From a checkpoint of a small transformer trained on Wikipedia.
Training: a variant of Muon for these matrices, 5004 steps.
Each number is 50 + 10 x the weight over its row's rms, rounded and kept within 0 to 99. Layers, rows and columns count from 0. The size before them is the row's rms in percent of the matrix's.

# layer 4 MLP up, 1728x640, rms 0.059, rows 434-491, columns 600-639
100:46 52 36 55 51 31 52 51 46 58 49 51 34 60 44 41 66 54 52 40 32 66 47 63 33 49 49 64 50 73 52 59 50 54 56 46 41 50 55 50
097:45 56 41 47 37 60 46 50 61 55 51 52 64 27 70 48 48 46 53 54 44 45 37 50 45 45 38 68 44 53 43 44 46 43 50 49 52 67 48 40
117:45 56 50 54 51 57 53 66 46 46 51 50 51 53 45 46 48 50 37 67 49 46 40 37 32 50 50 43 44 54 67 50 65 46 59 55 54 52 62 45
097:47 60 71 41 45 55 42 65 41 50 53 52 38 47 53 39 53 44 47 53 32 61 37 63 62 58 63 62 57 52 50 30 54 56 43 46 66 57 40 44
108:55 59 43 40 61 71 51 53 57 47 30 60 58 38 41 33 52 51 56 62 50 52 37 61 67 49 65 57 48 48 47 36 49 50 57 53 76 47 55 49
097:61 62 54 55 40 51 46 40 63 33 40 40 53 46 64 44 48 44 57 43 28 48 42 48 44 59 61 63 53 40 55 57 65 59 63 45 45 47 37 49
097:38 62 62 45 45 61 50 34 27 41 40 45 56 69 37 64 60 46 45 49 49 61 43 42 53 50 54 60 54 52 46 49 44 53 42 51 44 58 55 46
106:57 40 60 28 65 54 34 42 56 51 58 48 48 50 37 40 49 50 48 42 64 56 61 65 43 31 36 30 45 54 55 59 50 62 35 37 56 59 67 30
098:54 55 52 34 56 34 48 53 31 29 46 65 59 56 47 55 52 43 62 65 65 47 61 54 45 61 34 45 38 55 40 54 55 53 56 56 62 40 57 50
100:55 53 33 65 45 45 42 58 42 40 37 45 22 47 56 59 67 41 39 65 39 47 54 43 46 36 67 36 66 57 49 39 33 68 39 60 51 52 64 51
095:53 39 62 43 53 58 51 31 49 53 54 33 59 65 58 54 51 67 31 33 56 47 67 42 47 56 39 64 38 51 51 60 52 68 70 50 47 58 56 51
109:42 49 62 58 53 42 38 39 43 58 33 54 62 32 39 36 48 53 45 38 61 54 56 59 47 43 43 50 48 53 35 42 55 60 46 51 59 48 53 71
110:66 51 52 46 40 62 62 43 61 43 54 57 36 54 52 55 34 49 50 42 49 34 53 54 40 48 46 44 47 36 49 50 39 53 68 47 57 48 54 20
098:43 70 63 49 60 29 46 45 52 55 47 54 32 60 44 73 47 52 55 55 51 48 49 44 53 38 52 37 49 58 49 50 54 48 48 52 64 63 54 69
102:36 66 35 48 50 61 61 51 55 32 60 38 48 61 45 46 30 70 47 55 23 65 65 51 59 71 38 60 54 36 37 46 47 57 42 54 41 53 43 47
110:28 60 26 54 42 43 46 38 43 50 40 57 49 42 46 64 44 41 39 36 39 53 38 56 43 51 55 44 53 62 43 42 46 55 50 48 52 55 50 45
103:49 35 45 59 44 44 51 73 61 56 42 56 64 26 55 54 49 45 31 42 47 40 44 56 38 38 49 76 46 49 51 52 53 33 51 55 53 49 37 40
089:54 43 57 38 42 41 56 47 49 52 34 66 52 39 69 49 47 51 32 43 57 67 55 43 62 49 38 45 47 55 32 37 56 55 29 51 47 55 46 37
103:42 67 48 53 52 61 55 34 56 40 49 63 56 44 58 48 47 47 47 58 53 44 55 50 61 57 53 55 63 60 41 42 54 53 58 37 62 59 49 61
095:38 31 59 43 46 46 47 67 50 43 51 62 44 48 58 60 42 48 47 77 41 45 59 66 52 43 43 64 37 42 32 44 40 33 28 61 61 44 58 65
099:60 36 51 36 34 57 43 68 32 51 53 43 46 44 54 51 59 44 43 69 49 43 65 39 35 52 39 67 34 43 63 62 55 46 54 50 52 49 52 52
096:52 64 49 58 60 52 45 82 49 41 48 66 56 37 55 60 45 76 43 47 72 48 49 42 64 56 58 47 52 68 41 34 52 42 42 38 50 46 44 53
103:51 71 53 39 32 48 50 68 54 28 31 57 59 52 36 52 48 49 61 46 32 56 27 23 69 56 40 41 50 28 61 62 63 50 57 61 63 45 55 48
099:61 51 44 44 45 53 45 38 33 50 50 55 28 45 56 39 40 46 53 51 60 37 32 60 33 56 61 51 32 48 69 51 34 43 44 42 29 54 43 49
107:42 51 47 52 54 53 60 65 37 35 28 43 51 66 48 38 54 58 60 79 61 51 45 50 63 47 57 38 50 63 41 61 51 48 53 59 61 29 68 54
100:54 61 49 40 38 63 38 52 47 75 66 34 31 33 62 56 63 52 60 35 48 58 63 46 64 52 64 38 78 54 63 35 34 70 42 50 50 61 49 48
094:43 40 43 50 56 43 46 52 59 49 53 58 60 44 42 57 45 55 54 52 43 46 48 63 44 41 63 72 59 54 46 50 84 35 49 61 50 54 64 43
095:47 65 43 44 35 61 38 53 42 46 38 42 41 36 36 52 55 64 48 52 68 57 51 42 44 59 50 36 55 58 47 33 65 62 58 32 29 48 48 61
098:50 61 53 40 25 71 40 72 32 46 34 43 54 42 41 66 47 45 47 48 30 69 42 52 64 68 73 56 43 44 34 74 48 58 65 60 53 64 53 40
099:49 60 50 73 69 41 35 34 44 47 32 41 60 46 34 57 49 49 67 31 39 34 55 37 49 63 52 43 63 61 50 47 36 56 53 50 60 43 51 53
102:59 40 50 53 47 53 53 41 51 36 39 55 43 57 46 39 49 70 53 35 44 60 59 39 42 33 26 58 57 41 47 48 28 36 46 61 60 54 39 57
105:36 36 53 68 59 53 47 34 55 42 24 45 74 44 49 68 46 35 45 47 34 48 68 67 62 56 54 52 49 55 64 50 55 47 44 43 61 43 45 35
099:55 43 45 42 52 62 56 32 67 41 47 38 51 61 52 57 59 58 42 39 67 47 53 61 48 65 51 68 62 52 38 37 54 53 47 56 60 43 67 66
096:50 48 47 40 48 62 52 51 43 43 59 34 25 55 60 54 28 68 44 44 54 61 52 32 38 47 48 46 70 51 51 34 51 58 53 53 44 55 26 32
100:46 40 47 53 50 46 25 42 56 51 50 61 46 63 55 52 53 51 58 56 47 62 60 53 54 42 52 46 41 59 50 55 49 60 49 47 30 65 57 36
097:41 62 51 37 42 62 35 28 55 37 43 42 46 72 56 47 30 57 61 45 49 41 49 58 55 60 36 33 42 39 53 57 41 51 62 44 75 48 47 46
091:46 64 65 55 34 51 34 33 49 24 65 46 53 38 45 56 53 55 44 55 62 56 36 45 53 53 58 37 44 56 53 43 64 44 50 46 51 55 45 23
106:52 42 57 47 48 43 38 36 68 43 45 51 53 43 53 36 49 44 45 42 71 46 52 50 48 37 53 42 25 44 65 56 60 55 66 22 63 57 59 31
099:50 46 35 55 42 46 73 47 49 48 54 47 60 52 61 42 48 49 55 75 62 50 37 39 52 47 44 54 44 68 62 56 58 49 54 50 48 39 41 48
100:46 64 49 36 59 37 49 56 72 70 53 60 38 45 68 43 66 51 60 56 61 38 57 62 41 49 70 56 61 48 52 62 65 77 45 59 45 60 39 65
102:45 59 73 24 51 51 39 34 55 59 54 52 41 60 53 42 37 36 54 55 45 37 40 58 59 64 18 57 35 53 44 53 58 57 58 48 51 34 54 53
104:49 55 55 53 65 53 51 44 61 44 38 37 28 43 38 58 53 38 50 45 50 47 52 45 65 47 51 58 42 44 61 64 46 63 60 61 41 57 68 59
098:47 44 64 70 39 35 40 47 53 61 44 29 56 43 55 43 66 58 44 54 28 27 60 48 46 50 42 67 60 48 68 52 56 38 48 58 63 44 74 66
095:47 57 46 36 48 73 71 59 52 50 52 44 52 60 59 63 59 53 55 49 42 36 59 45 50 53 71 50 54 64 34 57 27 45 59 46 62 57 48 41
095:50 59 68 49 50 44 53 55 66 55 55 58 47 55 59 51 48 40 74 51 55 55 53 42 58 63 41 43 59 45 40 49 71 43 63 49 50 63 40 60
095:43 65 49 64 59 40 62 54 57 66 44 37 61 47 48 29 44 46 51 48 41 51 46 44 40 59 47 42 26 51 57 53 38 28 53 45 52 42 65 42
095:54 40 47 62 55 61 64 69 47 61 26 50 41 50 46 40 57 52 49 61 52 56 48 64 57 54 59 55 44 68 48 51 26 39 55 38 39 64 65 66
096:70 48 40 60 56 58 57 52 51 67 29 41 50 36 60 47 56 31 58 65 39 50 44 60 56 57 52 46 43 26 45 57 45 72 48 27 32 51 68 50
101:60 27 47 45 20 52 39 50 41 52 63 63 43 51 50 58 33 46 51 52 44 64 59 53 47 41 45 43 55 66 63 37 69 39 59 61 57 43 45 45
111:53 47 61 74 37 63 40 56 63 42 51 47 53 47 48 49 48 55 57 40 51 52 59 46 65 60 56 48 68 51 56 43 43 39 58 36 42 73 56 63
096:56 41 43 72 48 66 45 51 38 61 33 54 32 48 47 41 67 56 78 61 34 50 30 50 44 54 63 41 49 22 46 60 50 70 55 53 35 53 60 48
109:62 37 44 68 55 50 54 33 48 58 36 51 51 42 58 64 39 46 47 40 61 43 55 61 56 28 49 48 46 50 58 58 33 54 57 39 43 40 48 47
101:42 68 51 42 56 61 67 42 51 47 75 29 49 56 65 50 59 56 64 51 50 60 51 45 36 49 47 43 49 48 39 52 32 60 35 45 52 33 55 52
092:43 55 55 51 39 40 46 39 57 32 56 56 46 41 49 52 54 54 43 52 48 64 60 65 44 64 51 59 45 66 64 55 50 45 54 43 59 48 79 34
103:54 82 45 50 56 43 53 70 51 53 40 44 47 49 38 32 56 57 53 40 59 57 30 28 44 48 67 48 56 45 45 52 52 49 58 59 62 59 59 43
097:75 65 62 43 61 56 63 43 62 43 57 39 31 48 54 50 53 53 63 55 27 26 55 56 52 69 52 49 58 53 49 53 52 62 44 56 57 51 58 48
108:58 60 64 42 46 49 47 51 54 75 47 56 65 59 50 72 47 50 40 58 50 47 44 55 60 48 50 33 52 36 69 42 61 53 38 35 45 57 53 42
097:53 35 33 33 49 48 51 67 52 48 70 77 56 50 28 60 48 57 52 46 46 59 64 43 65 49 31 41 49 62 57 54 41 69 38 53 54 42 51 53
# layer 4 MLP down (transposed), 1728x640, rms 0.0564, rows 434-491, columns 600-639
098:48 44 48 68 64 65 59 45 49 41 39 46 34 57 57 58 53 61 35 54 47 38 44 48 42 65 45 47 59 50 36 41 39 45 59 49 40 52 33 41
098:47 45 51 48 27 55 58 55 26 26 44 68 64 44 51 64 56 52 50 41 53 49 59 27 49 61 74 51 46 47 37 46 50 54 42 55 57 49 39 37
112:58 63 53 44 47 50 54 42 48 44 50 62 49 37 60 53 60 48 56 44 51 47 58 67 62 40 40 53 62 48 40 32 52 56 41 44 44 42 47 69
099:55 32 68 71 39 36 43 44 30 59 58 53 58 49 58 53 59 65 50 40 39 47 43 41 41 47 41 53 43 47 54 55 39 43 52 25 40 40 40 41
105:48 52 51 36 49 54 29 56 45 44 09 72 58 47 44 56 55 52 61 56 66 51 46 46 61 56 57 58 40 50 42 56 37 61 36 54 66 42 44 54
099:53 68 51 47 43 62 48 30 50 51 44 46 48 42 52 52 42 43 49 54 44 42 53 41 51 52 54 59 60 58 53 53 51 64 65 51 41 61 33 48
104:48 46 49 45 47 45 51 48 62 46 69 54 43 53 53 43 54 37 47 38 65 51 48 41 40 45 53 34 50 54 50 43 46 38 78 33 45 53 50 50
097:65 36 67 43 65 44 24 54 39 54 42 49 41 53 54 37 48 47 57 44 50 53 41 56 32 51 51 44 58 42 60 50 45 64 37 36 57 50 57 43
099:63 40 51 60 63 50 38 61 38 64 60 48 59 43 62 51 50 40 51 57 63 52 68 35 35 68 41 44 42 46 54 54 54 50 44 50 35 22 52 53
100:35 57 51 59 47 55 52 41 51 53 62 54 43 54 44 54 57 54 46 53 57 47 49 58 51 22 70 55 50 52 38 46 49 56 52 44 53 46 59 42
110:33 45 49 56 40 55 60 59 35 74 48 61 42 42 44 56 53 58 68 44 49 44 41 45 51 39 33 36 51 54 45 43 52 47 26 48 62 47 50 56
120:50 57 62 56 31 49 53 37 56 53 52 47 56 49 49 55 44 68 48 45 54 61 55 52 36 54 44 39 52 43 63 51 49 43 31 66 51 54 44 70
103:66 32 62 57 44 51 59 41 53 55 64 55 41 59 47 50 53 51 51 49 49 52 62 50 47 56 45 48 49 33 61 37 53 46 44 32 57 60 50 53
100:55 42 46 56 56 52 45 48 50 50 45 53 40 50 49 59 70 50 58 57 35 76 36 44 54 57 42 43 36 73 66 47 39 37 47 48 56 42 52 53
101:63 44 46 51 50 56 27 44 35 45 63 48 40 33 38 52 49 60 50 26 41 64 59 53 52 61 33 39 46 56 48 45 63 47 41 53 45 49 45 71
111:36 50 56 55 46 46 30 47 35 65 37 50 74 62 55 56 54 55 40 63 57 53 65 42 54 48 48 36 52 68 59 34 45 47 40 45 40 45 45 53
096:68 38 52 47 55 55 57 52 56 54 47 52 41 60 52 69 51 54 37 39 63 46 49 59 46 54 46 39 43 60 71 44 40 31 40 49 46 48 59 61
093:41 69 44 42 51 76 63 44 61 45 39 47 56 48 54 54 33 50 40 49 57 65 31 39 42 48 46 68 46 48 50 41 56 34 50 45 42 65 43 60
101:57 53 37 48 60 66 53 63 50 56 59 55 54 44 77 48 57 54 43 75 55 69 49 44 54 68 69 52 60 48 58 49 59 57 47 44 55 57 59 61
097:41 50 50 51 45 47 68 50 41 54 60 57 54 31 42 56 60 54 34 48 49 40 44 59 38 60 61 51 68 49 41 48 41 37 57 63 35 50 41 21
098:59 48 63 51 48 55 32 35 34 50 49 48 41 61 45 51 71 43 45 53 58 34 37 52 43 39 50 48 44 56 67 43 40 68 52 48 47 37 57 51
095:43 54 47 65 51 44 50 49 68 57 46 60 58 41 55 70 34 58 38 52 62 42 47 47 47 43 51 49 59 64 59 59 58 51 52 49 37 45 21 39
098:44 51 47 43 45 39 46 48 53 41 57 63 33 37 54 46 44 55 57 66 47 39 36 40 56 46 41 56 55 44 47 57 58 79 68 57 53 43 56 44
095:54 47 69 45 61 48 46 64 45 57 50 54 53 40 41 44 38 50 54 56 58 30 44 51 51 57 50 53 36 51 52 50 58 42 24 48 37 48 52 40
109:46 54 53 49 41 66 60 72 51 44 41 50 58 62 43 55 38 54 43 53 64 40 52 37 45 67 62 55 57 50 67 41 59 46 60 44 38 52 74 46
103:53 43 53 51 49 41 47 37 35 47 73 59 41 54 57 83 43 48 38 54 41 45 59 48 45 55 47 68 54 54 58 59 55 40 40 58 45 68 55 49
094:45 60 54 58 36 39 35 46 49 57 62 58 54 27 47 52 32 38 47 60 54 48 43 46 59 56 62 69 34 45 28 17 53 56 62 44 55 28 61 34
096:54 58 30 52 54 76 38 36 58 53 41 45 51 58 43 54 43 44 51 50 26 56 30 45 62 50 70 65 61 45 63 40 59 49 55 59 32 50 60 57
096:42 43 56 52 50 42 51 44 40 59 50 60 42 46 38 47 43 55 44 55 41 46 43 38 49 62 46 51 40 41 49 49 43 48 43 44 88 57 44 52
096:49 45 46 55 51 43 33 61 69 35 39 49 57 35 35 44 65 53 42 54 54 52 43 45 58 63 52 43 49 54 56 53 24 53 37 55 58 37 54 38
108:59 36 57 63 53 57 63 70 53 62 56 57 45 59 53 45 42 76 55 37 58 57 63 64 43 49 52 42 56 54 46 39 34 40 45 53 36 25 52 57
102:56 59 63 46 61 56 59 65 47 40 65 50 53 55 40 54 42 43 47 60 69 63 45 52 51 59 42 36 23 55 60 46 39 63 64 50 41 48 37 61
099:48 47 70 48 66 59 53 52 52 57 52 56 67 47 44 37 34 56 50 63 56 36 41 47 37 61 59 44 65 50 39 58 69 65 61 33 55 51 63 39
101:42 49 54 37 35 52 42 34 47 42 54 43 52 41 52 22 28 48 44 40 41 54 66 64 67 31 46 52 76 59 49 48 60 55 29 56 57 32 58 31
096:37 48 41 49 53 51 38 67 55 60 44 56 22 57 48 52 43 60 58 27 52 48 49 44 53 38 49 35 54 46 36 46 45 49 51 55 43 54 42 55
094:42 49 51 46 56 62 41 55 39 42 46 67 58 49 39 52 54 54 66 33 63 47 56 46 28 54 48 55 42 40 54 54 59 50 56 58 48 38 46 54
096:61 58 51 47 44 53 27 53 52 47 49 47 55 36 40 64 54 46 35 52 41 54 44 53 64 50 35 43 52 39 47 39 45 42 27 46 42 53 60 56
105:50 46 66 58 44 45 75 62 48 66 51 32 57 55 51 50 49 58 44 63 48 69 32 53 45 49 58 26 49 61 23 42 52 46 38 48 61 67 72 41
104:61 59 43 39 51 49 56 53 42 41 56 66 54 49 65 43 46 62 46 59 68 40 39 34 45 50 44 55 42 58 50 55 57 56 52 53 61 42 40 54
093:33 65 63 57 67 42 52 66 60 58 53 51 51 58 57 57 51 48 57 40 54 77 53 61 28 50 47 59 47 62 31 46 54 67 52 34 53 60 55 45
098:39 20 45 61 69 39 50 76 51 39 65 55 51 39 51 73 52 47 57 41 47 67 55 67 49 62 46 63 54 43 67 46 56 58 49 34 50 53 45 50
100:46 73 44 31 55 32 64 61 61 56 42 40 45 59 57 47 35 52 53 47 55 52 44 58 37 61 41 45 51 52 49 41 51 45 47 58 48 37 52 54
097:46 52 65 62 54 33 64 50 46 68 49 47 71 37 34 50 61 58 44 46 56 57 38 58 48 48 42 51 43 65 48 57 61 34 58 71 46 55 62 64
096:59 48 39 57 51 51 57 38 44 51 55 42 54 41 46 53 48 44 54 50 34 43 37 52 31 60 36 58 45 44 76 54 32 30 49 62 77 61 57 49
096:50 76 49 50 44 42 45 56 78 59 57 48 58 38 60 37 49 50 65 28 68 60 44 50 35 58 40 59 46 53 39 60 55 52 44 45 64 39 37 51
096:64 36 48 65 53 42 65 61 59 50 58 51 59 62 61 53 65 52 54 64 45 47 57 39 38 57 59 57 58 41 53 52 52 43 53 47 45 42 46 37
096:68 60 33 45 37 54 63 41 42 50 41 53 47 46 54 55 46 36 59 42 47 40 40 63 47 48 62 55 54 54 38 20 35 41 45 50 31 62 47 60
105:56 53 49 45 53 58 40 31 49 44 49 36 48 64 68 43 56 57 58 39 47 42 50 45 59 56 47 27 47 50 35 59 51 50 47 55 54 50 49 59
103:65 48 74 41 32 45 51 51 26 55 51 49 60 45 44 58 58 45 22 56 61 49 64 46 32 47 47 49 50 66 50 35 69 50 29 69 46 54 43 56
103:63 39 57 45 42 62 40 38 42 48 35 54 45 66 42 55 45 39 34 58 53 64 64 49 47 43 45 61 51 58 56 47 46 50 38 54 37 55 41 37
101:64 48 44 41 47 40 34 31 63 52 50 42 45 42 40 52 63 57 55 54 38 54 47 41 36 67 53 50 60 65 43 69 38 47 52 47 51 73 63 41
106:48 57 52 43 53 66 59 52 70 45 49 61 66 59 52 58 53 42 57 36 41 63 52 45 55 55 80 45 48 58 58 53 67 56 54 57 28 54 44 57
100:53 45 42 55 58 49 59 44 56 58 45 44 53 59 59 55 40 52 54 50 50 36 65 65 38 51 46 32 39 59 64 42 57 64 58 39 52 40 48 51
094:36 54 42 49 42 42 43 73 48 45 56 54 51 55 41 54 52 47 47 44 55 48 48 58 38 40 57 47 50 70 63 32 48 52 46 57 40 50 49 44
103:41 68 52 60 42 49 60 52 46 52 51 58 54 41 33 33 51 54 47 45 53 59 64 35 42 40 55 59 42 56 51 49 62 54 70 46 52 44 55 47
098:53 68 42 44 62 71 59 42 66 40 60 39 24 40 57 66 41 58 48 43 54 45 45 51 43 49 51 64 70 39 77 50 40 60 48 80 60 28 64 44
110:62 46 66 70 47 43 58 42 67 64 55 67 56 46 57 47 49 49 47 70 52 52 57 42 41 49 61 47 48 61 66 51 54 56 64 52 50 37 39 58
096:44 44 43 36 49 52 64 51 57 43 57 56 53 50 40 46 52 62 51 53 57 42 34 45 43 53 31 43 35 75 65 55 48 46 55 35 58 50 47 40
# layer 4 MLP gate, 1728x640, rms 0.055, rows 435-491, columns 600-639
094:56 45 62 29 39 70 55 68 44 40 62 52 53 41 54 34 44 59 63 55 50 46 55 54 48 69 55 54 41 49 50 49 37 51 52 54 46 36 45 51
098:59 50 42 56 67 55 41 56 45 51 30 45 65 46 43 63 43 58 54 53 57 48 56 34 47 57 43 44 37 29 65 60 50 56 63 48 64 51 58 46
099:29 40 43 53 51 44 35 42 24 28 44 37 58 41 49 54 65 49 51 61 38 58 57 22 65 54 45 43 30 48 57 26 52 44 33 49 85 51 54 27
101:51 30 55 50 43 46 54 64 55 70 44 56 45 49 47 57 60 50 44 55 52 36 55 47 58 40 47 52 53 56 52 50 52 45 48 56 45 53 28 32
100:55 61 52 27 54 52 46 48 65 48 63 59 48 56 49 49 61 51 65 42 54 59 44 61 45 50 44 55 45 61 46 49 59 38 39 38 58 42 48 63
095:38 67 34 51 52 38 40 50 45 44 41 43 45 44 54 41 44 47 51 40 50 45 52 41 52 46 55 56 28 77 37 49 52 45 32 45 64 47 52 52
102:50 57 29 50 51 56 48 28 50 51 79 63 45 53 56 58 51 59 45 57 50 59 57 39 38 51 48 47 27 50 32 39 36 59 55 50 42 32 52 44
095:46 42 51 46 40 47 42 51 53 36 41 58 52 35 58 57 53 42 46 63 52 68 51 41 44 45 34 40 54 42 52 70 60 42 67 48 66 42 50 45
096:52 65 57 44 55 50 59 43 55 34 23 57 39 62 71 54 37 51 58 59 32 44 55 52 63 50 57 52 51 55 51 58 58 39 52 41 60 54 48 35
080:54 45 35 56 61 57 51 47 44 51 67 53 55 51 47 50 51 65 37 44 66 58 46 53 51 56 48 78 42 50 64 46 43 51 53 44 49 45 52 57
117:49 52 48 49 43 55 51 46 46 42 60 30 46 52 68 56 69 39 64 35 48 45 31 33 48 45 60 67 46 45 62 58 44 35 59 58 58 59 46 42
110:59 35 49 49 44 59 46 48 62 35 48 39 37 54 55 43 56 51 33 54 42 43 54 55 36 55 51 40 55 33 28 38 63 34 52 58 44 51 54 57
096:59 40 64 45 36 47 56 49 47 28 42 46 62 43 51 46 52 51 55 73 40 63 38 44 29 66 65 37 56 54 36 60 57 48 69 51 49 31 45 45
099:60 48 64 42 52 51 64 41 48 52 40 48 43 41 43 50 51 41 45 74 74 43 67 29 48 41 57 53 53 61 33 53 53 41 49 64 45 45 47 37
114:65 47 49 52 46 39 55 55 56 38 59 44 59 37 39 44 55 42 51 41 55 57 45 47 37 40 35 57 50 54 35 65 65 45 55 57 51 49 57 46
099:57 56 36 64 36 48 54 63 39 56 57 51 44 48 48 51 55 45 58 56 53 24 41 60 52 66 54 48 52 36 53 57 43 56 42 51 54 51 68 67
094:44 67 28 48 45 51 36 40 39 51 56 32 63 41 58 52 49 53 42 45 52 60 32 66 48 43 64 62 26 39 58 33 59 45 51 52 39 62 64 68
103:48 48 44 59 41 27 41 38 41 56 74 58 35 54 56 34 53 60 65 65 52 34 56 59 51 57 48 60 29 73 64 54 50 54 39 63 57 50 37 46
095:62 68 48 41 36 69 70 56 59 59 41 67 59 48 46 64 50 61 54 54 37 46 41 42 70 52 48 29 48 57 34 54 34 42 34 65 43 29 62 42
101:70 55 62 46 39 55 38 53 28 52 50 43 48 47 55 42 52 55 49 45 61 57 58 37 43 48 40 54 40 70 62 56 46 53 78 40 62 46 55 51
095:42 40 58 49 62 51 46 53 51 59 49 59 43 63 58 48 56 45 77 52 48 37 45 34 46 29 71 58 33 38 42 49 44 42 45 59 43 44 58 38
098:43 47 54 47 41 57 50 66 58 55 60 48 52 63 47 48 43 53 56 56 38 61 41 36 57 60 48 47 59 42 49 64 30 40 61 41 45 48 63 54
098:63 60 41 55 43 48 42 38 58 58 61 32 56 54 57 59 47 53 36 44 54 53 61 50 69 54 39 45 54 53 50 36 41 40 53 45 68 54 45 60
103:52 32 47 56 57 36 33 32 57 55 67 62 29 35 55 55 55 41 51 34 37 49 65 37 36 55 44 58 58 54 49 56 42 49 57 38 63 48 31 45
101:55 45 60 33 38 41 39 46 49 69 79 60 47 55 53 65 44 50 40 57 65 53 55 60 58 45 39 62 58 57 53 39 46 53 38 53 58 69 64 40
096:54 57 33 39 40 57 53 62 51 56 47 52 35 58 43 52 76 49 50 51 38 39 52 37 48 44 49 46 50 58 62 54 51 51 42 32 52 42 57 54
090:61 51 57 40 44 39 26 35 56 55 53 35 50 36 49 65 52 54 43 46 49 43 73 56 52 50 54 54 57 34 59 57 47 34 49 47 71 52 45 73
097:46 28 47 56 55 50 45 59 46 39 50 68 66 39 47 41 59 50 56 38 49 50 56 50 64 44 50 67 36 25 51 31 45 43 42 71 46 35 50 66
100:50 37 58 61 56 39 51 50 74 67 55 42 51 60 39 65 74 63 60 46 41 36 56 44 52 53 46 32 29 49 41 43 50 37 53 42 52 33 55 62
105:48 56 50 50 46 47 61 55 42 45 48 60 55 51 65 58 59 69 43 64 71 58 33 46 56 57 39 47 36 34 45 43 36 50 50 73 67 67 53 50
108:45 46 45 46 53 44 55 64 54 53 65 39 41 29 49 61 37 55 74 42 43 59 36 62 48 52 51 59 48 52 47 54 47 59 57 52 56 54 46 45
097:64 37 56 59 47 43 44 51 42 33 57 39 56 61 41 60 54 44 55 58 51 64 52 44 36 59 41 66 46 36 39 53 65 59 64 38 46 46 52 42
103:50 36 48 52 50 20 44 66 43 63 52 47 47 52 57 55 60 26 51 52 46 53 47 37 47 54 50 43 41 46 50 56 57 38 58 52 55 50 37 70
097:74 44 53 53 66 52 42 43 56 63 61 64 50 71 51 52 64 44 69 48 55 66 40 46 47 25 59 57 45 45 42 53 58 35 46 36 46 41 46 53
098:60 62 42 53 33 34 36 45 60 51 55 61 35 52 52 54 54 51 51 48 77 63 49 45 60 53 48 33 54 49 53 56 54 51 51 55 58 29 62 55
096:45 63 39 79 48 60 52 74 49 46 53 40 48 48 68 62 59 55 22 55 39 56 49 49 38 49 69 38 41 52 49 33 57 36 43 60 41 60 53 46
102:46 37 49 52 33 46 75 60 44 34 55 59 61 41 45 47 47 37 59 45 53 53 53 49 39 67 48 50 45 47 52 45 69 44 48 43 64 72 53 48
103:50 50 59 39 46 49 42 57 44 67 45 49 73 53 47 54 46 51 50 40 51 29 56 42 40 53 48 41 49 36 48 51 47 28 53 56 37 53 38 57
092:41 57 42 63 40 51 31 36 50 31 47 43 50 62 42 53 61 57 50 38 34 54 45 44 63 50 36 41 39 48 65 47 48 48 42 54 53 44 55 32
103:55 66 47 60 33 48 37 52 47 72 62 37 49 40 49 48 31 50 54 48 47 56 40 63 32 56 50 44 40 43 56 45 40 70 27 51 49 55 55 57
111:42 66 66 65 65 46 53 58 54 40 76 47 27 53 52 40 64 43 49 51 48 59 70 38 67 48 53 62 53 59 61 51 63 70 52 45 48 59 54 62
098:53 61 44 62 70 46 50 51 39 49 49 54 44 48 36 52 45 47 51 54 62 51 60 49 37 51 63 63 51 49 65 56 59 48 58 58 61 61 61 35
096:58 56 35 62 49 51 53 51 53 57 29 33 65 46 50 45 50 52 62 53 29 48 34 77 50 60 45 61 48 68 55 53 43 57 53 37 51 50 66 42
093:54 47 26 41 67 48 32 65 62 54 62 54 40 54 52 47 50 59 55 45 54 49 63 45 38 54 61 48 49 41 43 58 53 54 30 55 43 50 40 68
094:49 40 43 66 42 46 44 47 71 43 57 42 54 58 46 42 42 35 45 45 45 72 42 48 43 52 40 38 58 49 51 34 50 43 40 48 67 43 58 41
097:38 65 64 47 40 33 51 33 64 48 56 43 59 61 60 64 52 58 48 59 56 47 60 59 48 35 25 50 53 42 51 46 69 43 48 65 56 65 48 54
102:65 41 47 48 41 51 57 45 62 63 47 62 59 49 45 57 57 22 64 43 42 53 30 59 66 57 40 66 50 59 60 80 50 49 45 48 64 53 62 34
105:46 48 54 53 40 50 51 58 47 44 56 45 55 54 60 59 46 60 36 42 33 55 61 40 35 46 41 44 43 50 56 48 61 40 40 53 58 36 51 46
110:50 41 54 49 49 42 50 47 36 56 50 55 42 58 56 47 49 42 52 57 48 34 38 53 35 62 33 32 44 55 57 51 53 42 45 55 65 48 45 51
098:40 35 61 58 37 66 29 46 41 53 46 39 64 71 54 55 63 60 57 53 36 43 48 53 52 53 52 41 59 44 63 44 37 55 52 42 63 46 46 60
104:47 43 70 56 37 58 67 51 43 66 55 34 49 62 52 56 55 55 39 41 44 39 52 51 49 69 55 62 57 43 59 60 50 32 55 41 60 54 49 64
099:47 34 56 50 35 46 50 55 64 54 54 45 45 38 37 45 38 49 41 44 35 37 41 38 43 58 56 40 69 29 48 55 62 44 55 47 56 43 40 44
095:46 38 59 52 46 39 34 66 49 50 55 37 52 54 47 45 61 43 50 47 51 50 67 51 44 57 56 42 47 57 58 45 55 50 40 42 52 45 33 57
106:59 43 51 64 45 60 34 46 51 39 49 45 46 51 53 69 49 34 61 47 35 42 54 51 54 58 32 50 68 62 52 57 42 45 47 55 50 63 27 55
099:59 50 46 61 60 37 31 67 67 43 47 65 70 59 43 59 50 57 58 52 50 47 41 54 58 58 48 75 53 50 37 44 47 52 39 59 57 57 56 46
107:70 49 46 44 46 30 41 60 58 46 48 66 43 56 51 69 60 38 62 49 36 44 59 49 38 65 56 48 45 76 59 41 60 46 52 29 39 39 49 52
097:44 62 48 66 49 49 53 33 36 76 42 47 34 41 65 64 61 52 41 55 37 55 67 36 57 51 53 53 30 36 58 51 58 54 54 56 49 47 60 52